Each number is 128 + 24 x the weight over its row's rms, rounded and kept within 0 to 255. Layers, rows and columns count from 0. The size above them is the row's rms in percent of the matrix's.

# layer 18 MLP up, 1024x256, rms 0.157, rows 1014-1023, columns 0-255
size [102  96 104  91 100  98  93  98  96  98]
[[184 122 123  87 147 134 142 100 116 134 140 105 123 112  95 109 141 151 122 163  69 137 132  70 140 129 161 121 129  73 154 128 123 134 128 119 112 126 142  89 129  97 120 106 118 126 160 133 106 141 149  86 125  98 158 114 113 172 138 136 111 165 124 128 150 126 170 104 136 145 172 116 109 132 115 111 115 102 147 180 170  98 119 111 176 124 113  81 104 121 115 114 108 156 159 157 108 121 157 151  95 148 137 161 128 146 135 141 140 127 157 123 159 116 121 125 133 137  99  58 123 121 115 152 143 127 133 111 157 145 123 166  84 137  58 170 102 128 120 121 143 157 103 139 137  96 159 118 138 166  95 151  81 133 113 177 146 139 114 151 151 115 139 159 133 150 127 160 124 147 143 129 117 122 107 113 143 126 132 126 137  72 183 125  90 128 101  98 162 141 105 112 126 139  75 139 127 148 184 132 143 142 124 125 140 177 132 105 101 123 131 106 139 127 122 136  94 165 161 123 136 135 102 144 139 118 100 160 125 167 143 113 113 172  99  97 133 130 115 143 126 150 135 122 149 106 112 163 154  93 134 110 181 121 155 121]
 [114 130 156 150  94 117 126 114 146 122 116 109 115 151 137 113 104 140 165 122 105 172 108 111 125 178 148 123 185 154 126 115  89 115 159  78 118  71 107 146 103 123 153 142 150 126 164 108 124 105 161  98 133 113 158 131  62 128 128 110 127 107 100 121 154 137 128 147 146 140 137 171 170 150 106 143 126  96 152 162 148 147  86 146 170 185  98 171 129 142  98 146 154 135 119 129 106 157 115 137 152  95 166 103 134 135 112 103 108 172 125 117 185 140  77 112 124 133 125 149  80 104 120 143 141 118 136  88 125 142 110 119 100 141 141  85 137 127 105 156 134  97  88  65 160  94 101 154 130  90 181  81 134 136 128 155 179 141 121 135 113 125 153 116 130 110 116 142 145 103  95 108 132 138 132 122 121 124 117 113 133 143  92 153 100  94 132 126 120 171 132 106 122 130 101 137 148  91 149 114 106 127 142 129 114  97 132 149 140 125 101 142 180 145 108  72 149 136 142  99 118 151  85 131 132 108 135 131 162 124 118 137 144  89 125  80 116 142 176 135 140 131 117 144 119 125 134 138 159 127 116 120 131 152 118 145]
 [124 171 109 103 110 129 102 175 140 116 113 175 139 132 125 166  96 128 128 171  91 152 119 149 137 108 110 183 111 155 137 110  86 160 146 191  53 148 190  95 127 163 106 118 113 122 149 177 146 116 162 139 149  97 153 150 108 142 135  99 124 135 121 119 144  95 166 144 113 165 139 132 128 152 105  89 118 117 139 124 114  94 139 117 108 139 127  89 119 165 120 142 125 129 161 143 136 122 135 159 117 132 151 159 128 102 128 137 148  94  94 155 133 118 142 167 124 103 130  88 149  92 106 143 144 138 131 131 114  97  93 145 153 111 119 125  83 152 109 134 145 120 103 132 171 105 104 124 134 130  94 120 150 107 141  90 123 109 111 114 170 124 141 118 140 131  98 131 178 121  95 144 120 104 124 122 134 138 129  33 124 131 173  98 106 152  92 104 131 163 130 134  92 143 129  91 110  98 119 119 118 132 139 156  87  98 119 186 118 124 144 140 142 136 136 140 103 111 143 163 117 141 108 128 146 138  74 128 132  93 154 118 117 117 128 120 150 141 121 121 102 187 148 156 151 139 128 120 119 102 117 132 163 138 147 135]
 [134 158 145  92 143 105  98 126  99  64 171 126 127 157  92 141 112 100 131  85 129 135 125 165 109 161  97  72 135 133 115 125 113 120 135  98  85 130 140 110 139 133 125 108 122  99 147 131 137 151 189 102 117 114 151 118 100 132 135 114 109 134 147  97 100 150 136 116 146 156 127 149 143  90 144 165 118 127  96 132  85 144  99 106 179 149 121 148 156  85 103 150 131 145 108 121  65 152 129  76 109 145 150  83 175  93 160 155 125 130 129 106 159 158 150 124 127 117  83 120 182  84 159 154 123 143 105 105 151 143 136 143 109 141 148 113 134 135 128 155 147 125 108 125 139 150 156 104 136 132 124  76 147 131 114 101 159 119 140  98 175 122 133 154 118 116 127 115 164 107 146 141  99 129 120 160 112 107 153 138 109 118 111 112  89 163 109 112 135 131 142  74 138 129 116 155 131 143  97 129 113 154 132 109 179 132 139 121 137 157 143 156 119 115 126 140 148 162 121 132 126 147 107 147 137 150 126 114 131 110  78 123 135 142 116 115 136  91 144 103 168 164 162  96  86 171 118 171 115 123 177 166 149 100 110 138]
 [149 125 188 112 120 104 134 145 135 119 112 125 110 144 130 135  92 131 138 136 140 108 142 108 134 175 136 145 138 161 122 176 146 128 146 138 138 151 149 117 149  85 139  99 105  98 103 130 161 153 130 183 130 122 139 131 125 112 105  94 137 128 119 179 166 145 117 122 123  96 151  91 126 110 111 128 134 154 105 137 123 139 152 142 140  86 139 202 154 166 153 150 109 122 149 164 141 132 172 143  76  67 122 152 134 125 116 117 119 154 135 124 115 141 111 102 136 164 112 126 151  82  78 134  98 105 133 138 139 113 155 126  96 162 124  95 102  98 126 130 139 109  95 125 150 148 125 122 142 119 130 105 171 144 110 101 120 111 117 137 215 140 133 124 165 107 156 177 151 144 131 141 129 140 154 120 138 121 139  92 138 120 126 117 140  70 102 113 163 156 131 114 143 154 179 138 143 129 113 114 129 136 145 107 111 146 142  87 171 142 113  83 101 148 192 103 107 104 113 150 151 155  98  81 153 123 100 134 121 130  73  89 167 142 104 122 115 121 145 104 139 113 149 130 105 151 142 158 111 150 109 140 119 109 151 113]
 [111 153 174 136 133 122 163  69 108 123 111  84  96 117 136 134  93 119 130 157  83 137  80 126 149 130 141 130 115 127 171 129 133 161 160 110 141 112 153 166 165 103 130 109 155  84 106  99 107 121 149 122 158 116 123 111 139 125 107 140 137 128 129 157  76 135 123 140 147 129 143 103 128 172 153 141 113 122 129 153  92  64  81 125 149 125 131 152 104 116 129 130 114 149 132 125 145 142 131 180  95 117 101 151 142 111 129 155 128 140  98 121 151 112 115 122 132 101 146  99 195 100 140 115 119 111 176 123 125  84 146 129 107 111  99 118 148 116 118 157 167  93 119 161 130 132 108 159 123  90 141 138 137 129  79 141 124 116 167 124 104 130 161 121 119 156 151 111 109 135 129 111 163 155 140  69 121 101 173 109 195 128 114 108 150 127 111  90 127 118 118 140 120 116 113 124 112 157 132 122 156 138  91 147 169 156 158 123 113  81  95  97 152 103 127 112 123 138  73  80 118 160 149 107 117 131 125 110 136 122  99  97 146 119 110 146 123 150 126 103 105 135 102 104 117 138 166  84 167 108 136 103 145 120 177 154]
 [178  92 176  89 139 123 107 131 112 102  81 157 128 129 163 122 110 123 101 166 155 127 123  79 119 118 172 158 161 115 161  82 131 139 135 113 151 121 100 198 127 105 129 133 133 167 130 128 130 127 165 148 112 144 117 123 125  95 117 127 145 132 110 108 144 153 114 112 157 111 118 123 134 171  84 128 163 122 178 159 121  94 122 114 127 125 112 165 133  80 104 138 107 128 147  95 138 115  83 135 137 131 148 137 103 109 142 147 151 106 149 138  93 133 136 149 143  95 110 117 149 124 118  97 159 103 107 126  86 115 152 114 152 134  96 139 141 105 106 117 131  90 130 126 116 125 170 142 112 118 109 147 124  97 142 191 163 125 111 123  93 120 135 133 134 133 105  98 123 107 120 114 178 146 121 117 129 150 100 119  90 128  88 129 101 167 119 153 114 173 132 132 149 111  97 118 119 106 153 123 122 164 100 154 150 138 104 118 139 147  81 129 140 163 100  69 120 108 112  86 129  90 141 135  80 178 132 147 132 159 151 103 121 128 100  97 161 117 124 138 133 152 141 180 103 107 121 171 119 161 109 156 128 109 108  81]
 [169 172 135  95 128 116 123 166 136 131 148  98 101 143 110 122 139 162 106 126 132 127  91 102 180 135 169 133 128 115 144 103 105 183 120  99 147 116 128 123 140 151 140 121 115 117 138 113  99 122 145 126 136  86 110 144 113 151 172 109 145 119 168 154 130 145 102  99 133 105 154 131 127 142 152 156 154 137 138 158 119 160 139 163 107 132 112 116 139 121 135  84  96  74 137 137 138 103 140 139 130 129 156 100 139 111 155 106 170 124  68 148 137 153 104 125  76 147 113 100 148 113  93 120  87 179 180 131 167 169 117  93  62 152 111 105 130 109 151 127 146  74 121  89  80 154 135 129 154 123 129 158  65 104 120 119 138 156 148 126 127 111 160 131 134 120  87 138  95  88 146 113 155 136 145 132 176 145 107 130 121 136 127 100 157 135 133 149 134 149 120 166 101 116 143 105 122 128 127 176 171 156 123 129 144 155 107 115 137 126 106 141  90 118 116 120 128 110  86 145 128 109  97 143 118 144  76 134 141 170 158 130 112 135 151 127 149 106 107 160 142 130  87 144 114  89 149 148 156 117 131 125 128 174 117 136]
 [112 133 113 137  85 108 141  99 133 121 139 144 153 127 119 145 104 141 151 116 145 126  78 113 128 163 123 104  84 110 128 153 149 123 124 105 103 119 143 187  96  75 132  99 128 115 145 110 143 121 183 187 132 143 142 184 108 128 116 132  71  97 108 113 124 126 112 128 117 140 110 161 107 143 133 102 150 118 142 131 181 121 120 120 101  92 140 119 135 107 154 138 109 115 127  89 125 110 162 120 144 156 152 131 131 139 176 158 130 128  89 127 120 169 127 116 151 158 122  88 112  95 114 128 156  72 191 112 140 110  95 147 142 135 153 134 125 123 137 116  66 139 135 139 160 163 123 151 106 130 139 140  82 163 130 147 109 176 137 151 151 135 135 120 113 162 167 129 100  94 112 100 167 116 130 111 134 164 123 146 147 156 114 107 160 163 109 118 114 143 152 103 150 174 117 142  75  70 127  75 123 123 145 126 115 163 136 132 137 132 124 150 143 136 116 123 105 130 117 113  91 176 122 127 142 156 119 134 128 115 142 171 140  93 117 108 147 119 136 151 138 105 162 164 118 140 121 186 151  85 126  91 106 135 121 135]
 [145  77 137 126 138 113 137 136 129 118 134 152 108 182  93 109 137  84 136 112 159 108 139  89  85 139 143 128 142 109 144 144  75 118 105 132 162 136 147 106 109 145 108 126 123 115 110  99 153 131 133 103 181 161 153 110 121 142 134 117  97 132 116 142 151 123 108 130 109 122  85  67 107 134 154 156 133 131 111 179 147 145  89 106  86 124 153 106 124 104  85 183 162 143  92 158 134 114 129 183 132  89 141 168  67 124 147 122  81 133 120 144 142 129 122 152 113  67 119 111 130 150 167 162 178 114 155 153 172 138  91  96 160 125 134 129 156 107 120 139 148 139 136 159 111 149 110 126  94 169 125 149 142 131 117 116 138 106 128 128 143 161 116 110 163 125  93 113 128 144 148 147 118 116 125 115 132 117 119 150 102 122 109 123 138 114  91 141 169 123 111 160 174 164 125  78 115  82 162 158 134  96  88 121 144 127 150 111 118 160 158 151 137 140 135 135 159 121 135 117 122 105 138  97 173 154 162 168 141 108 103 130 143 130 115 115 143 100 131 149 149 104 132 142 129  73 159 111 113 111 118 116 154 114 143 143]]
# layer 18 MLP down (transposed), 1024x256, rms 0.165, rows 1014-1023, columns 0-255
size [103  95  97 100  99  95  94 102 101 101]
[[130 139 129 140 110 135 109 128 105 135  83  82  99 136  98 131 146 127 191 146 139 123 101 133 103 126 117 115 115 126 116 118 113 130 136 136 158 104 119 130 111 131 112 115 163 151 120 186 106 124 106 158 174 129 134  73  90  81 125 148 136 121 147 157 120 105 123 149 112 142 121 159 133 109 161 166 125 131 153 118 128 177 148  96 124 103 143 155 145 154 127 105 140 117 183 104 149 126 133 132 133 110 120 118 128 128 105 109 148 136 102 107  80 121 141 134 154 129 101 149 113 123 110 146 109 167 107 150  98 105 106  92 124 111  90 162 101 147 120 133 153 152 159 138 123 136 115 131 144 148 146 104 148 143 132 120  94 122  85 143 113 104 134 124  89 170 150 171 101 151 106 148 151 142 135 110 135  97 184 105 131 122 106 101 142 146 147 120 112 120 147  94  34  97 135 110  97 101 135 106 114 119 155 123 117 143  99 117 122 177 153 129 120 123 140  85  85 103 122 127 150 175  97 119  99 115 155 183 138 149 140 101  87 115 117 140 162 108 180 145 144 131 172 100 162 119 139 137 119 188 107  95 159 105 128 100]
 [117 124 173 163  85 134 154 108 108  96 120 115 156 157 156 120 142 118 137 146 150 131 155 167 155 156 132 132 104 144 133  91 146 152 147  79 145 166 120 138 163 151  93 126 112 115  72 177 107 117 144 139 133 156 101 156 131 100  63 148 120 156 148 153 100 128 132 131 163  99 113 109 120  83 166 131 120 131 140 105 103 109 133 132 124 122 142 113 125 124 159 138 107 112 146 103 142  87 122 112 113 143 124 144 112 134 102 116 127 120 119 120 114  65 156 155 110 129 136 122 112 145 129  84 108 151 112 122 168 126 177 160 101 136 114 135 129 146 140 127  71 143 164 135 126 100 103  65 131 166 101 145 132 110  90 109 113  99 104  93 127 122 116 119 175 143 155 120 128 129 128 113 215  60 124 104 131 106 107 169 157 113 106 127 103 136 123 101 159 111 116 120 162 158  95 159 123 113 151 144 156 173  97 137  92 125 127 125 134 149 149 158 141 114 111 103 126 115 124  98 114 100 131 137  79  86  98 103 123 126 159 111 147 141  95 112 128 116 140 168 135 135 131 113 111 131 116 137 175 158 137 130 114 132 141 139]
 [140 125 103 127 113 103 166 103 143 133 155 126  90 131 145 106 145 134 128 115 138 136 123 148 113 154 129 106 134 107 158 131 113 117 124 100 136 110 134 152  80 127 121 146 124 122 165 126 152 176 137 121 141 134 142 148 163 155 142 134 137 117 121  83 149 132 121 107 115 128 127 128 155 130 126 119 125 147 102 116 129 135 137 108 148 139  68 154 168 176  94 177  88 130 133 145 116  96  97 155 109 100 123 110 129 145  83 133 101 140 121 159 120 134 160 108 112 172 164 149 163 127 116 137 187 105  96 126 135 133  83 187 103 138  95 143 113  77 155  93  89 180 146 132  84 110 157 134 167 118 157 144  95  73 133 106 144  76 130 174 123 102 147 122 141 108 137  99 160 166 118 132 138 116 137 148 129 102 121 103 116 184  64 106 130 128 123 118 153 128 121  89 114 131 106 111 113 137 150 122 115 120 126 146 138 128 108 141 120  76 146 136 131 129  83 110 135 155 161  60 121 100 136  94  89 110 122 155 124 165 120 121 140 127 104 143 126 132 134 179 114 168 166 110 131 135  87 125 139 138 122 129 130 174 156 141]
 [123 109 129 134 149 146  82 139 144 162 119 121 132 117 128  68 111 119 166 146 114 130  96  91 130 150 146 143  96 131 149 165  88 111 176 119 150 115 165 116 105 132 125 160 145  85 115 136 118 123 139 144 123 119 135 142 126 141 167 108  72 130 177 103 134 146 131 138 105 113 124 156 109 128 132 113 179 139 121 157 118  99 132 104  61 141 150 147  99 143 171  93 146 136  96 149 121 119  94 138 104 138 128  85  90 170 135 125 105 143 116 148 152 129 131 120 103 150 133 131 148 128 125 136 133 105 139 176 134 169 104 126 136 152 162 103 125 107 124 109 110 149 141 129  92 101  90 177 178 145  82 138 138 100 113 123 146 152 110 134 126 100 150 135  89 163 162 112  90 164 149 119  97 130 104 113 157 106 134 141  86 107 126  81  98 146 131 164  97 109 100 116 138  92 100 114 113 135 131 127 165 165 102 155 145 153 133 183 120 125 125 109 132 146 129 123 160 137 175 130  71 125 136 127 138 142 134 131  82 134 192  83  79 124 117 157 139 130 118 133 141 142 125 157 114 118 141 148 133 113 105 151 164 114 112  95]
 [129 146 142  96 139 149 170 120 125 136 135 118 149 155 132 131 171 147 122 141 125 125 116 123 151 132 110 117 163 129 156 163 109  97 184 143  94 105 131 145  89 139 136  61 100 142 144  66 105 164 109 137 125 184 126 127 171 111  98 135 148 141 156  68 159 117  85 116 108 168 133 134 178 104 129  94 141 116 172 162 117 153 122 140 116 135 112 149 118 114 134  80 146 136 108 149 156 140 132 146 157 122 101 140 125 141 112 139 138  83 131  58 149 120 108 155 155  87 127 130 117 158 102 109 134 117 180  71 119 125 137 147 173 120 156 161 111 134 148 129 120 106 155 110 113 123  95 140 126 124 103 124 111 121 125 146 175 139 125 136 125 149  99 100 108 158 142 105 105 149 114 152 142 109 133 131 123 116 150 123 117 131 158 133 125 135  94 116 153 141 138 113 151 101 107 125 155 114 100  84 101 128 107 125  90 143 128 120  69 145 127 164 110 165 114 134 124  83 118 157 136  80 105 117 134 177 104 113  99 150 124 113 140 156 114 111 164 113 161  84 116 103 123 146 136 132 102 103 138 182 134 165 140 128 110 104]
 [117 129 113 108 119 148 120 146  78 130 130  81 115 130 139 143 130 208 144  93 147  95 105 113 106 134  99 144 156 105 150 113 136 124 103 116 126 108 156 113 119 166  78 117 118 121 163 119 158 146  99 176 145 116 102 150 142 123 172 136  83 137 149 136 136 160 130 125 164 105 158 149 113 132 159 133 120 127 118 109 147 122 145 133 161 106 136  74 124 173 144  98 120 116 138 119 130 109 145 140 185 115 126 144 129 151 126  96 137 100 125 167 124  92  58 123 137 153 124 138 126 160 122  98 129 108 114 132  84 121 120 153 150  81 100 105 160 100 111 117 114 133 138 132 111 167 119 143 139 122 123 102 144 116 157 175 127 115 103 116 128 132 161 161 172 131  95 127 157 156  88  80  94  98 138 110 137 133 102 119  91 113  90 104 164 165 132 168 156 131 145 116 123 127 156 117 117  91 175 143 149 131 139 110 108 129 124 122  87 141 155 185 134 128 124 114 138 109  83 113 132  86 162 117 108 147 126 124  69  92 149 147 126 102 135 142 119 116 134  77 158 131 135 135 125 141 116 116 111 123 148 139 144 124  70 162]
 [119 149  89 140 152 129 119 136 121 135  88 150 137 113 153 133 123 101 106 104  94 133 130 135 106 124 119 115  83 140  87 138 120 152  99 135 175 132 106 124 114 127 153 106 109 109 165 181 122 173 142 152 131 118 140 149 130 126 122 127 133  97 123 106 201 136 138 111 104 160 119  80  88 115  95 184 128 125 115 145 156 126  96 149 135 127 132 152 143 120  93 143 157 169 157 157 102 129 149 128 107 139 131 122 133 140 124 128 140 124 145 121  98 135 164  88 156 124 114 132 117 102 140 129 118 100 179 110 110 126  96 138 160 130 100 149 103 138 134 170 107 124 160 129 169 116 147 104 144  82 140  88  92 112 151 166 106 154  78 166 127 139 165 134 166 162 110 106 131  66 154 129 121 137 135 126 117 176 135 148 177 110 146 105  95 127 167 120 110  99 100 174 116 130 143 132 125 111 157 149 193 125  93 131 150 151 138 167 115 108 122 131 103 109 140 134 170 115 186 105 159 113  99 134 141 146 101 137 109 119 142 132 131 107 119 172 143 144  93 164 115 103 135 138 188 158 132 138 154  90 130 122 121 126 139 138]
 [103 132 173 151 131 106 123 207 125 109 182 151 124 119 112 134 121 145 115 101 140 110 129 102 149 130 109 144 176 144 118 104 135 137 176 105  93 112 130 142  94 127 129  94 136 137 123 112 147 114 148 122 124 122 115 180 115 138 160 163 147 148 143 140 108 122  91 163 169 120 121 126  73 112  77 122 139 131 103 134  57 114  90 120 124  76 187 105 122 132 112 158 120 140 114 139 143 158 106 136 105 131 128 156 105 150 156 130 112 145 138 173 126 165 109 126  81  96 141 149 121 133 165 123 112 133 132 140 181 165 115 141  85 124  90 101  92 124 104 133 136  92 125 143 114  74 125 144 115 148 131 130  91 141 184 124 157 158 142 176 101 121 127 132 137 106 164 123 130 122 178 116 111 110 133 130 124 134  98  77 135 131 126  84 119 103 138 111 136 102 128 123 161  92 133  77 121 130 101 125 142 114 139 118 132 168 137 120 162 124 130 131  93 140 114 168 133 136 127  75 105  99 113 113 130  99 119 159 118 115 154 118 121 123 124 122 138 152 138 104 168 106 125 120 124 102 127 157  79 134 147 142 171 115 146 161]
 [134 117 132 140 171 136 152 105 170 103 132  97 175 155 153  93 137 139 130 175 141 105 132 100 168  99 148 131 127  97 116 130 163 115 109 110 132 118 131 123 147 136 128 112 103 112 151 106 152 122 107 118 105 140 107 122 138  89 123 132 114 141 122 144 114 104 124 119 136 120 141  98 137 147 141 110 159  97 140 135 128  95 119 134 129 166 112 142 124  87 128 151 158 172 103 126 140 122 144 145 124 138 139 199 162  99 129 125 147 145 146 128 148 101 110 110 138 142 167 141 139 131 118  91 139 127 122 121 113 151 146  68 110 145 147  94  98 112 157 167 175 165 129 117 130 110 163 128 157 104 158  82 123 132 159 119 152  95 129 117 169 137  99  98 106 104 124 160 132 108 109  81 131 107 135 119 130 142 141 118 127 127 146 113  58 116 106 136 103  81 144 125 101 141 135 152 139 143 121 140 142 142 131 159 176 134  99 168 101  68 137 141  91  80 153 184 156 115 171 169  97  86 155  98 157 174 113 126 151 137 153  94 148 143 136  97 164 128  85 113 161 121 135 105 130 108 121 140 178 161 127 132 165 118 142 100]
 [126 113 130 143 143 123 125 139 103 119 139  69 157  91 153 120 131 147 156  84  59 149 142 113 140 166 143 120 128 151 105 174  99 158  88  66  96 131 137 163 155 158 120 140 156  98 123 151 105 167 116 144 149 139 117  62 102 112 160 119 155 128 126 129 106 112 136 112 126 163 146 109 138  86 136  90 112 144 140  98 119  84 173 133 154 111 125  95 121 170 168 113 131 137 143 103 139 143 136 167 137  99 128 150 150 129 113 107 156 121 160 142 139 181  99  88 170 142 177 119 100 125 132 122 114 118 109 176 121  81 162 137 116 108 133 143 112 143  77 114 115 136 117 112 141 138 187  97 116 110 125  99 144 110  98 109 123 108 151 138 122  99 180 162 147 110 112 139 123 120 139 118 127 120 114 145  95 128 163 114 136 106 107 109 107 121 130 143 115 106 118 140 132 133 127 150 119 134 141  86  95 122 133 140 141 188 150 128 145 119 139 113 163  94 114 163 107 129 120 118 137 117 135 143 143 101 106  93 146 141 105 101 153  84 125 145 104 114 156 100 176 131 109  97 152 158 100 128  92 111 164 103 141 158 135 121]]